Part of a small language model's weights.
Size: 10 layers, width 128, MLP 512 tanh GELU, 3.15M parameters.
Training: a variant of Adam for these matrices, 181M tokens, 5536 steps.
Each number is 128 + 32 x the weight over its row's rms, rounded and kept within 0 to 255. Layers, rows and columns count from 0. Numbers have three digits each. The size before them is the row's rms in percent of the matrix's.

# layer 3 MLP down (transposed), 512x128, rms 0.0602, rows 88-142, columns 0-127
076:149078127112142021150070131099097141150130075100135163108116097096159098162127096160088095182113141093137163132146068129120098151143165182111121129099117071116106135132135162149121144129167166152131190065146111120103121104163112113142158166126133137123131077070143180130133175114116146137120132104179053174133159199161104149126118182107125108144111101079125158167078111089100215142139
080:133137077098127124173123102138149160185194135162131188120093117095133135165146144138099092098157164084125145127164148151120151151145164125128102160082124046108203090078140165072074092125121199133135111070204171137138156191118110121132124099086116101136165140101117099112130119151132115043108121151211134128082062096143104163134109116180117110150112116153110147162121100137154104095126
093:135041151135154057151096107113087184165135098125165079129126131141120130159119168116099165093100197134138142152140083111169145095170159115108156135076091151150177166109116167117146098180111160105124140082142091163128102106144117107081157100150114124100147118085107061123082199141168146118139093117177099123131123088099119171105074200149217130139124118099106162162124142076106145142171
078:187105158104144000117134110149123129118078115094146128142128146093146092167115170146094095093074124165143122093151139111091209132136066111156137109154108084126154143145111093124150168131148201134128110145107125123173138132120065120106195134152166122098144079148147119159134148161074136102092133120142135130105170140078085158159151193114085109143136180156131100131145095119176194094094
077:134064111135146035123095086096115084199103119145166157165157147119119154200141171129082127152109104128126136144126052187104156128116137124161150131149084138131151130158124126079133120142132196141112129149123100137137189165121094119095158100088155118061115068155142130135130124110057138118088137132133193115120131129115140111196123252084123118133145130146115135099152089148132163081109
102:075143136095073117067106111075075150137097154120086151114136168127152160155141091162165068161129087102143109125090106094133153166119144131155117142105145119127145140163111091095122123142107131099165173144128145164089158107162175122116119115154122127090185151125082066100142095113159032188135144186109148116126094112208115126160127124138175074154153126178130175107055192123184137093155
101:107167115157103128090116127114172168173131093110135050161145132154142036187158163084155128157151129139171110168156161104102066115094114113095144119125116158145154139113106155082136056146120175085114061091153084065134080072134178102070129131084116087091115123106123112125150136109166115119136130085158115114174157134133163135123092194121141104127100142121145151156149149142180216115159
154:108130129089121132080072163118059101147095123142133110185115093157145112142179129152119176177110115161144085131093142105090105102131137127140145081145131133107177178142110108140103116125091129118142158192103118122099080201118154129103160080183149090067123138108121073190187155111148134165122141175153183152088125127193039112160165087139127108086098098148150077124147072112129174096126
111:101157095144128139100082104126119076125115104175113146099172096116205117122171168139059159157138175110150097144107083135143105108083166136116121148157096150189158116169085118119081146185138176114107113182137212105172169144093069089123135117107147076107140114114113099083170188108139128140116137169130141139141127141149146107189139117157077160176121116116103157113054067061160103142128
128:151050164196095113142090144116105141077084181101151174119121115187190142115096090140128130140145155116076133148157182078141097068113104084108139114157115087125128113136084076161095138161157129194169090179134095086143115115116120158079134130148173117154118120096209148120114175176168118109133114126132081084161179164123183076131105108120106124146088107126128088113128156143198133114147
081:108154146081127088202082075119061103183124094126161129107165161125154086177124078124125136104137132158154195162131134095128111161139061192124116086130102133116123109125124132140123125128113121076177137114178123173126147087155140141116132096165128120107167108114113114089093171075099096133120149117169113127138151183134165185154045199083182138195155092187135123160132093101149095149108
106:140136141134148137131109182105161165182159151145150161104118168139066115172127105153188106133106098141142065165155163128099149153170153123157135121114170051157131112104106133119123090162136102133164161146192205143160135122112153098109104092048136136162096070117146088109145077145159112146083066119154099090118107103176128124156097116140113095127243090135065114143142122131129076101103
076:155117113180142084118115120138159148156123113138139132110121116128106118148093139095203123182081160141153137098118107147082130177129150196193111130135110100139173111153107133175132168083120211118122139146149140134160126094143134133107170117135107080100096092085129083073164067131060115104093125126142145110103161064102160126169162209084134157137154076151107126179128100076097219092142
078:170122142135171038101113121114111122128164062128176135113156131150073171158155149170121134074089136118143141158131115143110122195089149103106068130142124145177124146144148122093113134133140164115098149168153103157107164143125125114138138129139119108125158068161109168106106126109061151101115058196126097057095112164135137176155112202138112181131121114103074136114109081155164225072141
090:202128159131153127140130169100071102149105140166094106054082139104126208136099102117142078136109097195198191135119130155141136134154080058121147174119149109045102139169127118101162119096111087125077130139159178095128128110063146159166123130092129156125132117125108170123129130142135124080134179141100125147143087121181152079169129187106136130128140079165134129092141138141198082118154
074:108121106099097022153158103098070203118160083146107154119118171129166127197113136126127130146076108155075185143131112128134118152098136106153130129149112147107119171172124114151182155112120222157117115068115119177139149135137146085114148099105098105098108070099151162133106132143098157123125111146103051134100180097123123183116116211151181126139153134105097097089125102152138187171131
145:104097161111072173158167145126164164164151144166167099096151112089154151128114171133109143062157148096153190105107159119110120106088116077098130156091130077069127059110155183149172093094094159153160080151088153134078113088110127160154122146079114116162186153102172136120112132122125127158170163105098119108088107098136136148150101105122164084081125145173151176080206144171140126062110
099:157133130148136140073161182197196107106081116136169096146160114104180088092161162127139128158137094133140131067137109124139141093136154130160122130151084091108070099126106133105164199122091038119083152154131172118134108039170124122137155164106136161114082132106128164147142109179083111137136148153136086127141146202170087083143092169104118098156143105107103112102123127127113090096214
113:165066138160164140112016111162149125066155109113132155155146104135133141133139180099125143150096167072104129146094112121209100121215108120086108149156111141211157104153085161178073095123130083092120108057154128129135160113098115154126132138136151116117115086139199098165168102133185106125126096112127126136154123119112060148132136155146136154128164125127140097068129092085115139155175
097:150185095126126140155109128166133153134166121085148155144105179117141104121129098167124149174141118149133116134128183068117042099077072086113118140125108130163139171114170108145120087098095174107100155039219129111098129091123101112137170097125103100157171117114117164100111153101121109148186138132147069053167162105150161130117132188103157162104173092104151190148136100184097129096126
104:173141136101154156099146081083119149170131158138170159166140128154200169108085146153126156129161088087025123110134113109124172115136084135153133148192103070125146101167055143099089132176118071079111113156079164118139094119114067123094070103101147110128091105118159092141142097172163115174156112124154094106070168105116148159133165117117200072134127098122140156106168167134140138147136
108:179134159153110036089098098127101122175087107115148134135158108129142082192130160135172089143156141117108150137075127153131104103119091168114098095162071133085147125193091093164154116066134170167137105137095161175092120123119090104088128152143125080168139094163112092155110176148084102113117188125157146118121164081112076124136101220138166150124112117185185116098146086096132173133117
107:109128112127107134111162057062170167157059164100136118160109099147148156137127121103156146134128157080159030144132097083123171152115151170156146104156103124106117154181141106117146130147116155121094133163124207145109143088122202164113099119049069128107092127174130120108133115133106125129081164120122095095142148103069166132221135095150131120115148101109136154094111147128094076157204
069:116136173104108040079090084128078167166162099144162096156093129115143111176126174102157140087106119071141152137143137105165116137106193106156115133145082111098144102119081122120106165188119134105129170159059108130097164131123112126094155127194151103113139104153126131106148142140109136130083157176165142096110080118127100143186150208129161147113136121146111115051152073099124190122217
091:147157116141115081118162118118120153152111124112145101115144117121134123130077112071135081120144086144103139180153143027193106162126165055125114137145074147115090118120127089140178084081082128160126074131132184122079152171087196165126127111165089107137156144123091097074125102146092175107178160146116109127127120087166193145163191107136199121138154150099119163160110119173146090165162
098:145137129122143128132105113121128129162153136160179098154105115094141157101128166111119099120114145163128134122132101199166134090156155119125151156149097180062033095102153214188180118144144119113149135083107091154159078083094027160141161136114126105114109107173128178077174110104149075093127132161181108092078145163153124183093101152119176107090121108068143165112131110092125140120135
100:159097151157150162202196138169067191089169071148171171125201125137147112120139125119137110108104143071140142158170126125149123159128126126146137152114176085077147106075178096113117120126149108083172123063129091157152085120117151165118100091110121144138088134130089163075059147134147086117094104174133153114138136151081196091145162117121105096143071111130121141129163186068172113148125
089:114135118102090133097112104119043147165138111083142168148107160116080076168119171108106134105118131064132103141131136081179095081133163139094135168088166176109047108107134139128134161116134154126072073072195123155123155130143111131122132140115153118122101111190169127148113089133088101115160123167169145105184130138135151085091104153179088186224162094133144104152075106145140175163137
087:157100122174168106106100195171116125148159126109121138089107147150119145163142173100141140132094089139138124194118134162072091149106103102139072069136095050134124121113136146118148159172146157111112123164163083103171107113169144180133184076123099120157109073163141103033135119127144114085108095161152107105113055081150164112134160196185094177150099084143161132137184138110116166125134
087:110114144122084129150183107168104157133198185134075102176091149152177128133154139121084123115101240133154149117168068109125123125139169087136131129130103140119138107139125156148061113154117134106190054119151075095127095085099108089150155121132158142113080128101090126057141115138144140119149112175143144131159119174061097164108127170122175025116149141140120105153121139113164151089108
104:137148081162148163135174068140103095192071097104104149159160171145090099135111116131101169214141102128141157111141132044097135123152101089125149133152081162112135136142120135099141102131155109140107197126099090122164073112105182160139112129052141055081104135099169140124111186132175136113144080101157121103168179116139147127160131172108134101083141096125151075196135102087089147155118
147:096120144107124230141255140125162091063105123126103115176118128172132144153147145166098138089084118125118139135146135131162118160113156098089121087097136138148093109097136129090133133202068131101114115166119071130153162135191162151057102123103146143081108147090129140134148107120120097124091110151088134133124151169154128089138150088103051120173099164164131110125180162151128106135149
094:168112159131178099180143156078146120115133086121179121078129142170122090134120154125116123068077113089102133121153142141127108182111193081109109100118069139194121110098106135082136158069144191119155112135148125123144189121104135137122142135157093193128181064127160188117096111157095061107156115197103116087114116151157171137146140154181098159083098124062120137115119144189155165106117
109:137134142165073150213149166154143179150139216114104127139158180095168155117113066122109098093128122124139087102124131063138140120111078139094132123111122074155121146175117129150097122151139113182144096118167099128122097124102138160101124113115126234113152099143163185096080113135115125076152070126058130125087125134135152102127136117133094161124167137146159076183086079214124116132108
088:124105148146169125139099109109147148149170092123130159139115122152104161139114179132089074077103118091062133179127148086156182086123139170076130144115092072127153105160157164120118124115173079106152170183122096131173100159093128158089137131100140071137069170151086102075154107148165106097089206118151145083132173133125132140133143184114141130085154091122121199116126049091124185176112
096:166088143137196123131125062073110102180100103061137136108160212125168143169142132132161128150141110119067091202144099107083151091158143116116121149075203064159140132110136119096157072124166156085161113083133144154083126131089136140133133142102139136157173117126116071154134114101119105153181129102138114152116227128136123118077158162150120128098118120178078151114114143109097174086124
071:107147135088103029131109105153117086153114117148114100092089121122125104129160153143128109125075091163164106149087126141107129173137106103118064145092120127140112100150165159157117134138169141071084124146121084143185154147153149120150190116081163104114105137068112127114105123114125112107146116113124159095116169115150159178165121210147163165121154121093099102088152097171190255115164
096:144141126115111090082156129081109180112160180091111093176122117083091118130141118055192119197114113124131160143154065095102085100086178141090180158106153165114091189109102168086085143120130176098091087159176148091109099190091152125121149102173117147107136161158143132174165140135122151160111102122071140113189132114163130106065089154123104100180154168128128125161088144146128126145177
107:205125135202083143121132090130100089158179094142138198146117108213135122104109170121106116209147127076165153172163168112135131121132129150103117137136168111186101130065121142088098155106133122093076122047160150161117125153127122115173157107096125121102156115138151181138084103111099151115150104111145083038169141127130077093139110142179112145114146100119115097097126150174113100069137
108:180129108149108097167106138148152144137141153174113135135138137116144165137098107147084174150118158120103135174152104075208081129120127114106173150098116150063120114135135085162090145172145111165098097114182128129093104151169093134105118167131078141059085141120139093137121133130105108116134132164189126146100188110070155164162125155091191202080105108114112164183088035181093131096095
108:144135174160117042101089092082060159192119100110141144160167086147130122169113187122115059098122134134103163123073105172164124129127099162108114146159093159078113122181089101144134099091160162155137116092086136165076119118142106096116141163111124097128157103163076124108133181147085127106125179119162139076151178107124100110146069218121167149103133121208145156114118117112151144121097
131:156040084095096139112143140103138108155173146093142175125113138094095172140152144073127117142118187099126124157135100139074095148117158180100175153145119094117104115115091191129154092149195133107104125137154182117109127116150096170089183122163093117083187097142171075114111114176143065085156163154143155135084199120110154137181117108157098160081157149098127098052106108158132120098150
208:112105170152114104074149096156151121088121097159111059151119151109058112125128075111144090141101142109077175132152186105129120095107158160132152112148111180107101171137114112150166114172159132175095115075148079143147156154150168180185155153131119150108087179108117154147069113116130123107103161109151140146130155124146088130127045176051179105132129114133144104099066191160140156044130
107:065154131126106159139083209119159120154114142077141052097166094063142109202111112144118138200083155092153117155117101137114094118137129132182140092119090168160118120125154076154104135116136183163086137181148158127111116141114106104150122120072081135177124132107202122112050169121170130121121086117148091112156161148116107105119192149156123148195185126130098113154086115148085132100140
095:146191160134119060149079164144166159070179109148111146149129098202080078183143109128132144147116151045065193104104154112103113160082127131180133115116141078140121137162125090158126094114136163142166133105086138154131073076110144130134129090184126093130148078135139121154149148080122124141130097106129057123160119142079129104130191190142162132132104098136175115187146111122088149184121
126:180147175115104026123062111133105106156115105141142118151179125163103111216130150098127135192132153129110135127071085166106158173098116122170131077176133160139144166190097155191145128074143179116116124107121158137096110126152111080128132145125136136121133066163129120104135156105087134068085144127167160094097122094127086118159088210093160153127101099171157131126126073112104140171125
098:116113128137146081154149030170177092168130084156139040107154108145156173139140178089166093173122151105131121136157165148157071134150141110072185137122116132191148124111131124071113096104104145124090145161098115145165111154139192134140106088089089156130130154138105144182139125211146079046145117093167138110117132084167077141143158144105105110150154134154128105102118070124152097143166
086:102135136142109089138077137067065177184122086164073120084147114090120147163125134165167118154151161084173132139193178114072124136126101133109155153144123142063102153162104093120178136077152095164109114147144164156098132139094146101086124140129116141098146119110092080086157169114093068103104205125145136112157093083133138136137108164134161185171147097121112113121149116071134178204188
103:170010187096157135139136105115042171193184083127145092168181133120172178106102120153127127087050115117085135172109123123109182178141161144115175142107143139150160128123108119173119113115154147109134132111060111135133131116137104128126100109179109127078151128049155099145140123127139125173119038139132109102095109134111104152151151119138134143190122140127114124141102108071181119139139
090:156129130106127104104151174099119131134082149123156139130133120088096129163081141132207158094183146073140117106134177125112132075128142102170186104157144087113176140156137115121115159158067108201172085205050148152115136131112137140053117183142121131169099136094102116136107137155109096163118172147137120165133126114120095075137085144105106161074090150199091131149179130113086062091109
124:109129128159057171165140129170079184119104182125115121149117058128145191134145116119078106098087173137117101141186053141147107133158190153100125134122125113139090097092079129123097106155126124066127133113121123133112108092138124079159167138182185164138122164093096027080156152133124149077077138109171163125108159160109118152117189093086154087130107100129155164105129149138133157181146
112:125108098186136132088104134186118145030108175091153109090112164104111122154142088146142114132110116104167112135115153153182124074152124085113114176137140147118102165177123130142131155167165084108147119141177126124197127170128093100141149120158151164164085135209122125094135061139154116058058163137132155164153111146160098114074077169061111152120070090114111172082127166124130113129109
149:048219075113108160110104134134092115125106129114107042135103149122146130145144119120216054139114122133183109135113133152091086137152096088109101113116149128128119176124164080111107106146110131139096120107155141136081118084132172095078170133123134117133159127143082074159124155131108111129162184173123100100164102117165123098179124150169077123149204155190141130143191136152173158082160
097:098193096131137171142174116088130191116097174117112158182118191066153208111110096116197092054166115133074198116124161064139153124121113168171168113143136099110073100146160149107090078090115101172103092133136115142108104114133145099089096165092154143143133153118118121141107075164088144122136115134132150163072121111130151123144138093102184096072127148152131177147159152141105089123149
092:134103147148104113161144137168121099165150136127169137076144149109149128125128101154102118166104134119164136138155136113133119140204065178113133119095064074118131107140173167156132123014098187148115098034174166121146170150134107145176160161043088103142140069101112153143120134088112108125183173142111099112119153126167154105168176131084101095158168159120107140132107090151131083103100
# layer 3 MLP up, 512x128, rms 0.0827, rows 89-142, columns 0-127
115:136131188091150142173110132155173118119111192164116074135097081108143058113157150159118106160150050145126095071116145119103113094099089135126144105168146176097140146159127138167070182145147130143116123146159099105129127085136167110038113200093207117141129121156187097149112119161132127116146193097158132121119081205115061145124109142139137107099118143112138105070101118172156127124097
112:103154143096111151138092091111126071124146153136086137113107153137179120140103157189079174158165133126131132135122114129130092114095136208190132139160118128031110119172081172176139155125149119083135121120068058170120071080076137113128118114138187108128174167136143132184132158092116125135089071099121172122152081177114090110100170133118190089114143117120170140166152108107158128195117
065:109133145083114157150128104152139134128094185166131134112144153116173097100112115151117160160155191151087104125112135124123116095131090152163207123177156095150150102196128113148134116143111099149033088196158127084134169127113129172106085144120162079162117141156093108118150170164098143097154185169144141072107082087047112090075112117110115138144176138157174164129117128138134054190136
081:119138163081083147200107098140101144130113140116120175097117149165114109113122141120153120162168130113167095044146078215141139129139090172194139111200154125175172151164103197150093083103111080126070102089134145121141109136128099108108154140139173146158155128157130167132132127139159105111152090132124213170096104113101137124091093130129114133142140175124178113136071116115056065163159
100:167089178135155136103081183133186159147149116092140168126100134251096123094099151127112108130131186075097131116084166138104121128140156107135054096163110131135099133147133121123113164135120075153116122068110091118152125106104097139139127160114173158127101136193137202131093116132127192092114080128205194143168128129081124091128153121145123158128135129097164096104139142144041104142128
118:144142117103127137120100122164172155124201162136136161126095070172145102114156089184093154139140125112134165123114119160155095110074137154155116111153170097110192141126119138178156097102185138042126176069057103103083105147119123109127145106120162131053080163114149110128162134089167120132062117148144174155130092158130060089094095101082154133046152103150182128129151158157114126112106
134:149192143161113121150105114077098082137130161067187163124110194104112168100127097134183153103138108151111088069165098185120178147111137098122142149168121174156125102142099164097104118179108107134124075072167139108150171173132095087136095112146099111170126118184179121169081185171163114125149070086122142131063138122108158130127102093134162152155145162115087134146099139088075076172115
131:054095177112157132113122198075116138104137159039175130107135110115088127115116134180097083127108126141096108106105150137137128118061169158169107164156126102149100154135129178144147143182128118125094154152081103109124151153145128175144122161149126111098140144177089120139145176147138160135020080080132101104141142115160110161072157113086183156174110129160140136148085152066124131192076
127:083166140127136128126118139094160160128126144124117189110093118168068110101133098160191064145141148116095138130087202118144145123133124101148107121144114127137151105133124078148160160167150123233113134152076114116123139133111053156083118139102139076121153159197059159141085148174133104128108147093159066120153137076104090084123141105172091166102161180166138195101138130079153125099082
097:090150108108104207139077130093168069145112160133062142136137167125160099118164168134104158139194117170141093069189138112172089118107129169146182141176170097085100174110182148110125135168080084080134117104157135184144110164070141171074071135121156111138135175124133127133129105150149098126164134138135154206132126102172101091097110097114116075121148123119167092093103123106106077144104
086:127091101104104121102143124154144130174122092089082163051132121182146105081173134203063134126146116123181102073104139112149132077126109186140164093165138159133129171155161170119148180090137124165081127173104142141111139144131133106098158113101095102103221126079139141172095145150107148157141218112086152179108154113128090105128107137108110136116122147098135161147146199152066119086093
067:093128125114155126086115101121113142170069157139132171195128150124111152101091135112148118126125127111120073109166080161175123102151127145114187137127184217085148126141099150152113074172142103099093122098105109160130171093154133123171150130171118162162136124149153163162115104164076165142132137136141081219131106113143080096104137078048112139133188104149131076114084089181064085102153
068:115126146116120131129053124133074107165180120118095155121098162188118110066166119174117139090115116166160114136128117183138115116103144112137106161141163116146125130102120097227118163149165143114109143131080179133130082112130102135159127078119118105151153138205076093158166085137165151148038109178214157149074164144119097162081113093116155130092164078124134113147093116085073147126131
096:129178139151125152142151129122147084141110117077086151167141162086104161107142184088110088113203066144136124119082138181202077115119109129118177206111087130055087167120159172149054138120097129137160090134097114130112083153151102128117122188083104125159135135157189148107148122124111084107128104117139129126075157201121095122094075132121165141108168123120142110139129111052071137138118
069:125099090154150147090054124127124108108159136078131095076105129130184164113131148188051082145115118191141077123119058135115142112101147091100113156131139120147122167123116149120169148100179117115071158112156111122101137161143115124179172157149138092118149113182085152163117114153125184132075118191144105176079065134103140122091137112152231093114117153091166113070106174124115119127155
124:112077173172151136120076186103152101166197122051150158128111067147094114113123066143076118137106169133101099072100101109097157142092142118136151132130131212165119106182109122115095127171115128071141111079080165075135142166092110132141126143179158130145147125140153172120129094195137163141083114088162118139130103157088060100106165100122160155087152166128150130096124117111125127191178
089:098105118053123154138089085160138159136158165120135169123130088173076084125089100133125170085141121138098155178105118101096124133131120096106092123165167128156211128123117119145163073170160134079110081090083150076078204200078135113114113161149077113128154153139116127162088172115131130158118053113175121141129097105088127096120195093149155130177134168172171093128119134157126157165139
117:117117182110091144113091135092135140127152166176121154142099105181165179110164094128161135100137206092132164041062149155141088122128140145103142084188127140079152104164120118171111173146125114125060158168086198051123088104109098150091105141112140138156159162152114160119130135095179102140110172137156184112167132066071112115121076099159110143096120135157113178114127121160135107109095
103:133072131066129136109140148083147072129086154099145164138122141080158103111101167158081188151140110189208137117155125128134167107141142040149151156154079174139099176143158190085120086113086112111140104132133122111135166114136179113097147121147096167166184112123101067139123085131144172144084127225149163154122145093170090119122122116167119144118102134085143094073141144074128099140124
094:144133157158121145105104119144154203109090112076090155075111098189122091131126109140058155088144219101200114122125164101100178137148149120125099089149138098156148141088111133138199116142152095113145108102125146071131197078177159156146132136088104104103127154098078180110142133104127122097136146154175111163167103073159072106124105096118125108141092119122182160104126167200129143075132
104:075124114124124146142102166057138163142126155111091159134103124111110125116114171129139149128204112138181081082073144118121119114114141131124114118171204135093134189126151180138152105149108108106105149186113213156083122153146089156123130147187094082112164163150106100146103114080124083182087160120126179149143185062110106135104084091088152133124094148108144130172059160112074114085090
076:172161182090140133170061153165101103135206143139154152089134132154101100067123107121134127103123171151080173133118142193130118102078129167084132097149168148090117068147127087115130116143157072201060128085120086115113106171158075085132151130120171116120160117124067196124148158136120129152191101114146131136102161134159140147091116129095128149147120130184137083175110107131127107051086
093:134188172120069110083078136161108108163118096104150139109126159136162117128159191153170092109167117151099118124145134133225105125109159166129199155185161120130101103114078150072079140098107133160121159087117136183077165077102101150075110142188162109134165139196135092078169133146126095124122095124137141142129085141115041102105121121174142092127056137144151101130108145160134131144120
087:148134182093077102104074171146114135113187196101116201117156134154061167066139098150082096147113119086145067117128137186142122088108193118102130121145175144105099164141175174153063100179161126122153147124108109176171075138158081146157151136140144137117121132122117165079152118132084107136065174177121119128131096177116103098101101127101120163143120112148123078090141134100088126068116
113:113042158160133139148083123083167184113104152100161117129116127155081079106098107105128122068135153142152133098102162093144155136146168125111132147156127103162182149139114079123174152131154118145101146144160120091101198185145155123106117141104177104075127179117133127183073131106104169154147101072175129141140179018049102145108131100120112149159077158111171074146108149131117137156114
104:110102062143124138170116132122104123129178172114153129119120116137075183122156100096195157092108140158072148152137126209185121115140139111133130125134126161080184153094169105149126076161137132241120143127064124130138115126096136092182080137142067122153122116196133140189092108129095072147058068136126121124105132044074137097130156117138140093125134129149127140136138144115142123098094
108:148093159108161123066098165141085151091096129181146121133133189139136101117168132163124172092111141091117066096128146191115048126102145148112166137134190175141126167128126139130164144180091112124101108170105049113145105183104073172129090119174175119107169149154124084115055085119112161180104134146135111173133160108109055130109098140106112158174136112106149134122107123105127148203092
093:140191130106154156113135102075133096193114144133186171126154173174135177110157080134102084078175120151160126071155129138085151129134163144122109111214195157086175076168123144092173112159158059154110110125110130096131174092154123076165138141122131121156137105105064100135164102181133125117130106136141067154119187068172160121116129106094115112101111094113108149127087131127086086153099
098:129160103059082146123128154143118145107116131151139104128106119127200170126094160158065144144158104164127083146172079157123112128124148117132127171122161149086150091138111226113071068124092087076117118106145094160152079106100103067157170122200097137063137150122131059110177130117119130109136137156134173136153175144101103105083084139117156051136099144134169092180123130163149117163148
101:147200091065114119096109186174093150117133134167096128176131177131131118112131133123127123101136089131154031101122171113096149130156116070087128135154165183148081158118072085107100092137095128131101131144154133121143121121148072152112087139168152139128166139144144207152101135141177143156121182171115081197156135141137140126115037110126134177161088100117152118080101175103126102088074
238:118134147092085179131144083113161117137114131079173133145123176144109115131106132184104093047130115132139105140121096135103152144059162106127126088160145105163174100164124151112088133181137075122093106067070111167093141181141142152073111142102186112077149158165142157151139107040125101100081103170136134114058175117122132099103125112178113164155088196160154122141146151163152103089171
084:124110139101140163139086140164126156151152124115083176101137181102130081083160132104158114175150144176176064151122138124094106109147148093091130101105148127153133136048120117113153181157129109143131175075135121155050080118035121124123141096139148074152149160190128099123085115114173076145132130136183131179103088147094140115033101120151138105182158144108158113144066124152098137136083
104:140141211174109132164087151128099080108155100114155138158112081188085110106115134145177115132192110087140146102148163181150152126150114156096157161126143195109131123095086167103109124128135138179219100121077137081078136139114107180106152122131114036166129137161048121138194142175119062128160086135157092110118107095106105097107162130151146131116151153121126147133156114110122131065107
088:142146137107157126102117167181118081168104111171125101131114150158184095102184153155118040149122080138130092162148202141185139115125116072107175177097169095083101153144131147059127168140101096131100135100112120130055089091113088194088105128087162103133105088170144123143151189193119104104097159134134110165102147175155107094145129133149126104121117141131120110047145155166129104124091
108:130119134133079131144103163141076179120188104135149089103136154150054165139135184077139166140138169113172106112058139109145137104063191112129136150119122215109153152127152126156149148132138120177161100166160081137104130124150101122077124123108129130119058155151067132116102124103156174126133068121125178131149130009129114138096091105089150143065144146168140159145072135138105131147146
070:122138099127121185173075127127131126124087192074126170082085078089150121077160096174175093121157084114137171109199178117106109123079136162120158111145108116125152121117131095101134143136149053182148140154059117028108098146151076135109126141101156129129102219156109178129115144093145121165184097143118174127147119127119135114079092119141141117080106178118127118162130146183137134105113
096:135121141088134154101109107110119160084130157161125173159121148156154102107099115218075100066102127107086140085121171137182149133101140145125176147137197133156095133111133172135116152111141100112062177127057097145102101158126157147099149133169135149114193182119086131125110154119118091142069145124122110113069180196106085132125015140107096148145125105154183120143088172121112136120098
095:085141138140109118105158098147136075111075132155171161187104171119186151121137140163119119113152121080177080095138140146187134145129119163097194149170176144079161167158117126122089095109126134105133166161092111129125094140138174107099126159137086142130133119131066110109159065127155099166128152100143174120048029192027119117150068132180146148101134123125113129110089138111129137139127
117:152104119153202138128124149140164116181145153157097116109117135167111160103111110135171100092083070138201083101048148132148134107128143117111122115117154135065133192129085089153110089143149135157118144093169105112142171156121078132154128194074130122163107120189124139245099088137090120158117145121166104143163117075104093119103152102188118170166151134120141093073132151094140117095088
096:071129139116109170116115135054156174161100140157113177130088147122129170129119177128168112138165106153153077080086141137103143099104114174108110140163194140059138150131132193139173111151099080133062169173132200102063137149150075155148131137146121106104147158151153109104115091098135075179135151125152154132139175079119119139094113083127151113117094151108158166162056165114067111096083
129:117106095127161154151108105129141148103104129060107143120100141187135152118104138101091171093128160132131149107110131120152151075105148088169153102116126138125218112096124105126136119117156130159146108127112138049123126194136165085086078148102167120125082200120100092159159130092103158158038149109174117139190089060106118138090099105152152188083107158158151153114091160183155136168061
169:102098131123164163144077152134199148123153136116084142186085115181117107126175166144156141115155164143110154109137106129147143105057207185131131108172102117049167150104163165161096137147179115101101180114082071106102111120117120147174128138138170142127091147153137170140111156047086159115073083126177143163142105146121072117105121116056138100077106127121162150186131152116101117151105
109:083175130048132130123100148121135118131113122102093134127140131123149089143161140136184160126173141156152098163112138137210128135097128094111127105167142205106104206078157150124097103115144153107164154105090113059121192130082146093090139109144086059139145120180160112160114096128148101121045076168163169117109060164128104085115130122111087115077185115143124114156094128191107118134137
118:124154156100117148109100169145144086095087132131123150167109124131176122121140221103066126111160114094153093066136139117156088116119137124110183168155131119063145168147135126133055122140089124111131109161091082144119149145135108131098130142219200100066129159115144095113187090123156134137128187089128150125125110102119092105130128113124164209139054104129205079100132180092137117160136
108:058104154170137151120120172105171137119103145108121184104107088097143145078148102150113052135179116120151058088101156126130115105111129158080151102138132122082153142146174160135149100160131125145088134137119112084061167208153102214094111167186150096099110145154134121192121158128102130137120159141155139138140115055107065121075154087108169165135111149118168161133094116112105112157060
104:091100075152197138154100150092136073148166143057189185153090051152173163139097178128137128150173140162085120174103077171142161115156115135111135091146109092055155104142131151127166105185179136153132145127086088136092103152113098139139151151160117077123114136125163105138106094090104099141075100172128145194192159128148132080109138123121174063138146141136125103131119126090128120174153
094:063162106097108155136091127087137189113155129157119135131145191117117134118109113095168125149169108134166091100148178148099151138121150135131135108129193156047150190159098181151193101128108097127119106093141177143112119124084099113132113159134153084104154178168075106126058163098112099151080132153157183152082149080111109118072095115147165079138173172138180100145077172116106116088092
110:116170099093120157175131112113184121111120167076123138127153140158112122130175115111131167096126199113174074121137126193105076138101147146102112090205134119149136170117141142113161160156081103137138116173111138103165112013118100148110131091119117114110136132161097129071174109101138135095136155171164193083143132108077113150134054100072146140127148128142074121141107169209082114093126
071:116113158107148155118124094129104195186127106135063126081128164189105071126166150102166170114152133115212145128141201092113079129135137143136110129086131085157158150077126110103128175143139160159172128147106112119099149085078084056098155146095136103118149146114107133137098179117126055111152193136133131107134128093117116142123102092130090126152136113148127189191150116160102121068035
099:130133115068101145111130178153090187116084148143104130113106107114191181147107102138096138088137149123137094115182057146174125139108193114130122159113159147122085129087119164107060103152120139089110164109113120164145095106111148109181127135208114165117160142129147056077186127088087151143106113128145176136133147181153135132098077138055162128157077114117176074168115126181144125194126
111:118081154181118159165097160080148174090147151126143104140109154129121154127101137136136161070127159171145088113114117072115169120136112136125132088123110147099160209142147086109178134157151134206118152142159131015125188123122135119125089142050136174129176127185070157214084168077091159153111112152133189143152090143076103102100097104110119121113126130145141116146106127110152135142135
126:136162130146088112114113181146141164171164117043139140152066162207094100043088104134139081145155161146123137117125131169101154100129145114172139112150098179106088100120106096088151144169100102129073110129128128140122137077145045103150133125153122113157162119190135181119077097151131163138096140088187188142097124158104125125134185107175154175153095109126140070111118163172077116125143
081:099175175148165143149120123171079110158070113144143122136062138133166122142154168088161098109163057181166177129147173082166074144167106176127120163110055083102083123123093089150079170106105108150123148148120158162057104077086115158109136130092150130142191128175145105147160143150117146089176140125109126111106126108167101148095114130202112096120116170103185084174145107151140116143130
102:101158168094110143157082137119135100112182105099136085141114124113121158120143160100085167142123153106104125156061106134106117177073164129163153061184144167139175152121111130169086103226134122125119068116096126107122101194097118108124144158162156054104176144164090132130138179132127165165052060071176136105121143158110106136130129090108164132156137119179118146145105118073097161158155